config.toml
n_layer = 15
d_model = 128
n_head = 2
n_kv_head = 2
norm = "layernorm"
positions = "learned"
qk_norm = false
init = "normal"
init_std_qkv = 0.0442
beta1 = 0.9
weight_decay = 0.15
decay_fraction = 0.792
seq_len = 1024
doc_mask = true
train_tokens = 154400000
Each number is 128 + 24 x the weight over the matrix's rms, rounded and kept within 0 to 255. Layers, rows and columns count from 0. Numbers have three digits each.

# layer 5 MLP up, 512x128, rms 0.125, rows 311-332, columns 64-127
125111138106140118174110137109125123144136137121086110131127122113136114146151096144144161123107119161152117146157048130149132154131179096142125109126136103125117128117142095129162121134110107
067115129124131103145115160145116150136150102119155107123142173126123128153128134141159160108120135154118099121090143101095142149101145145123153117111161095137156136114127102097168105149136128
113167180145119130146127130104106149139098092134079148148167154106131087171122145134110135134114147085108113122114146089163119123093120132127166118155116145138150142116102115102106125104147119
103092112129159129177102120117113117156137092106102137133149119120116139128114079129110173121118120150144102130128103108112121153143142169099115137140163158135140121125161107134129102135120123
129113129122130128134123125128135128129124123124126122117134134126125125118133127143123122127117140122129123131125125133128124130131125129125141129127120123131123111124128125129126118131111129
129093128124132135134132120114154132088139146135133108156137079154151098088173129164113094118119087138129121161124108158144083146109160115166115103189064133132130107104143150085155133111147091
118161154146168146165111125065119167137145090161067102101121068114142109144120088115061122080116166145133121120126145125151151143143141122135141195154105091152132131115103129151107142149181145
070092134117148120168129125097149116169140111075140099138133154125139153111171055159168154132113109155127114119134152141096138134094175142122135114118118054152145136107114066061179099118110117
099093118105156116148125156096165148114137112110129116136109098127101115120138049142109125103121136167133106143145130116112193133138184112097111092152116124122138104138188118087116159118108167
098071118120169139170118122113141183130146152165130086141152130131121129076167105112135113143124114138135117121148134134073156148121162128123099116131152127164144141115125081136146065157105126
108118136096128142145112138140119151086141123117139078149144131132070126165125114148142156135130129109148126090161144161110119161193149148146134127150087155127111131197152099127148120070144135
105118124117146158139114088138097086171117115093121132132120107147129129083141097120118149100121133046153094140155153097080099157146112117104084164102115183162133128140141098166091150140119167
112173162127123120139136112141117093115158097115085116140149105125148144153144125134110143154126077128080154131105160085103151162112120127144162154170125079134166134132141115102099099123098137
092090099113124144128133137102124153079162167182150065134108123120120102148162118188104135114140117105122173078149152161148129108156165085135117126152122154118128111140122116150135134135165102
124089081128142119152140094067143125171150110160123104137128107091112112112069150154141156080132154184132157141130105121150102113118122093143146149177135147136124086094110132151156189122107104
122110139110125121142121132097127139143141138119118129108140092141115114128116130140129127118114151141141109120167132134127106123141158144109124095157104112120126114131131114109114119123133145
108135169119154103158131119164124112108143132157119082110151127122120124113211096120052107178133091121113100120115151148140141137152119117146125113114125136112096155175168111151127146154119174
077086130123145114117133118112162143134148137137131119162131146134137131090177082151162100161117089165105103132132097157127169131106172081163117105090156127151118133115125116099153167124127119
130137111102126114155133132153140132116161130148074099106153117129116087091128137102097109093117116129170149118139113104128106121180060145157114183125165090137136132110169153116082092129187144
097106118099137132148121121111130128170115143131128122138154155119110115142152130159113162124124106115134132125143161075125137139096106111122131127144133092152145114113128082110141108133102108
121134129107129111127168141129122124138159133131142119116139109150119128126129121147125126103162117127119124147128135129116131114141130127137123108136141135158166148144119120125113129121124123
103148150111150112153117126127106143112129142160070132129138117105073130131118103142115157112107125124100134133174123125106136137130140143144118139133151112122142123128174094114120116118132155
# layer 5 MLP down (transposed), 512x128, rms 0.0866, rows 311-331, columns 64-127
120127126107165137136151124108124118122123139130126132139119106135087116132115111141125163116149104133130156141134136084113091121143107122117132101139128152160140138126118119137110106106131147
092118115133165122094173133112138117124104094126152145131148070128158105130112149081135110125117145128158154150116149123167141144148137168116121114088124154110100134114134120135096124126140165
094189183138078129087117133134109119107163056146132126137127103128184117119137089104120155105099121152159144131169112135133140112052136118164085102142127209124138121179108149142139148158117134
138123121105111161098135131157127145130113122080135120111138132173117087129136129119124144128144097130144125147122130142128105143114109145135109106164146151156149131147099122148124104083146111
124136136132125121123130136127124122124124121130127124127118133126127131131120132125131130127130125129123131134123121131123131129130133126134119129126133132126127135132129126128134129129131130
155119106138140107140124184163108100114116151168120086130130126102116156166149129141127106154125143143102100142080079095111157149165166148153139122147128118129127140136100148118177140186109128
096097177105146142136141158135139163115165111140131094153126113141147133070099098107078112170115149121111102105192143084182066102127158115111151133098161108141163125164144117102106080171131156
113177186115231164104078174122124153149113145108098105147114178185169134082154129107148103170124090172125128110152121141109143149080166089162110124133116127134111133171103133090156128124137134
162112136143120112096146096137139115110126113149138121105115097121145152151098133117133130122110131128148129114115111125154114143131082136120120138125137106110099126144134151132139057131152158
155098102169100129090141126179132115150123125176053113138110104110086122111124128112107134153141167085150104123158101164132152147151151188124111139131132107112110113139070141162121127090176159
100126101112145136101118104179136126165116152165105114105140131126162136113135139147139151119138155160150118139115131099105128120112124108105091142158117068130130090128088114134157144121092152
140148141130130132143140089071103104142146145146160149136109113146139134162147125102134099114148165129095120153119103075154169104134105113116095123139099134114146128147160123122117143177144101
123096146140115149112117127109075137098137133126123146133152132134165152133116171120067128145117154097125091067135127121145141118122088150119160088125136111122137162119110135175168168158159153
114147118111111114075169120172170147080151131137144115092107126130163099120117115079157088145120148142171136123090104164150156142124094117123177113111131075124133141173150164131137099135076159
179173193098172150096150121114136139126139127105144104099102113130095090090093144162160080159149080140192143134134155105120102144100115063159110139171138107136146124123157138080085116092112164
129129123122138109103134153156126111139114139116120135147113127125128120138125155128124121122141139117144118117119105120131157118147105146144129136132135126123123123128117118130097134125145132
120187139142123091171121147151086081123123135142179132121157143108137147107156103152106096129129151062111144110124096146121131138133148089168173059127174135131126143122150142114142127145106121
105141142145152144129109096103094112133106124143148140138100142149127109128105095107125122107117166103150139115176158114164151141144144107119127131179118147125117163147107114178165121141135149
080123095111145127164156107125124144078142121150132117139150101167104121128133135100131155138110132134134135148134148086142125121143099101121105135132121120125154159140070116108105088107142118
144119138104053092162156091107118135093153116139146128132144089147137134138124107161129140127158116129119160140144144128107135116138110126132134136135140117143148119110130134129114125122131118
120123111148142154127076131124145122128110134119109141156119144087142139128127121115138131149086130130133135102130127129132137157125133129130125151133113114083084107100139122136152139126135132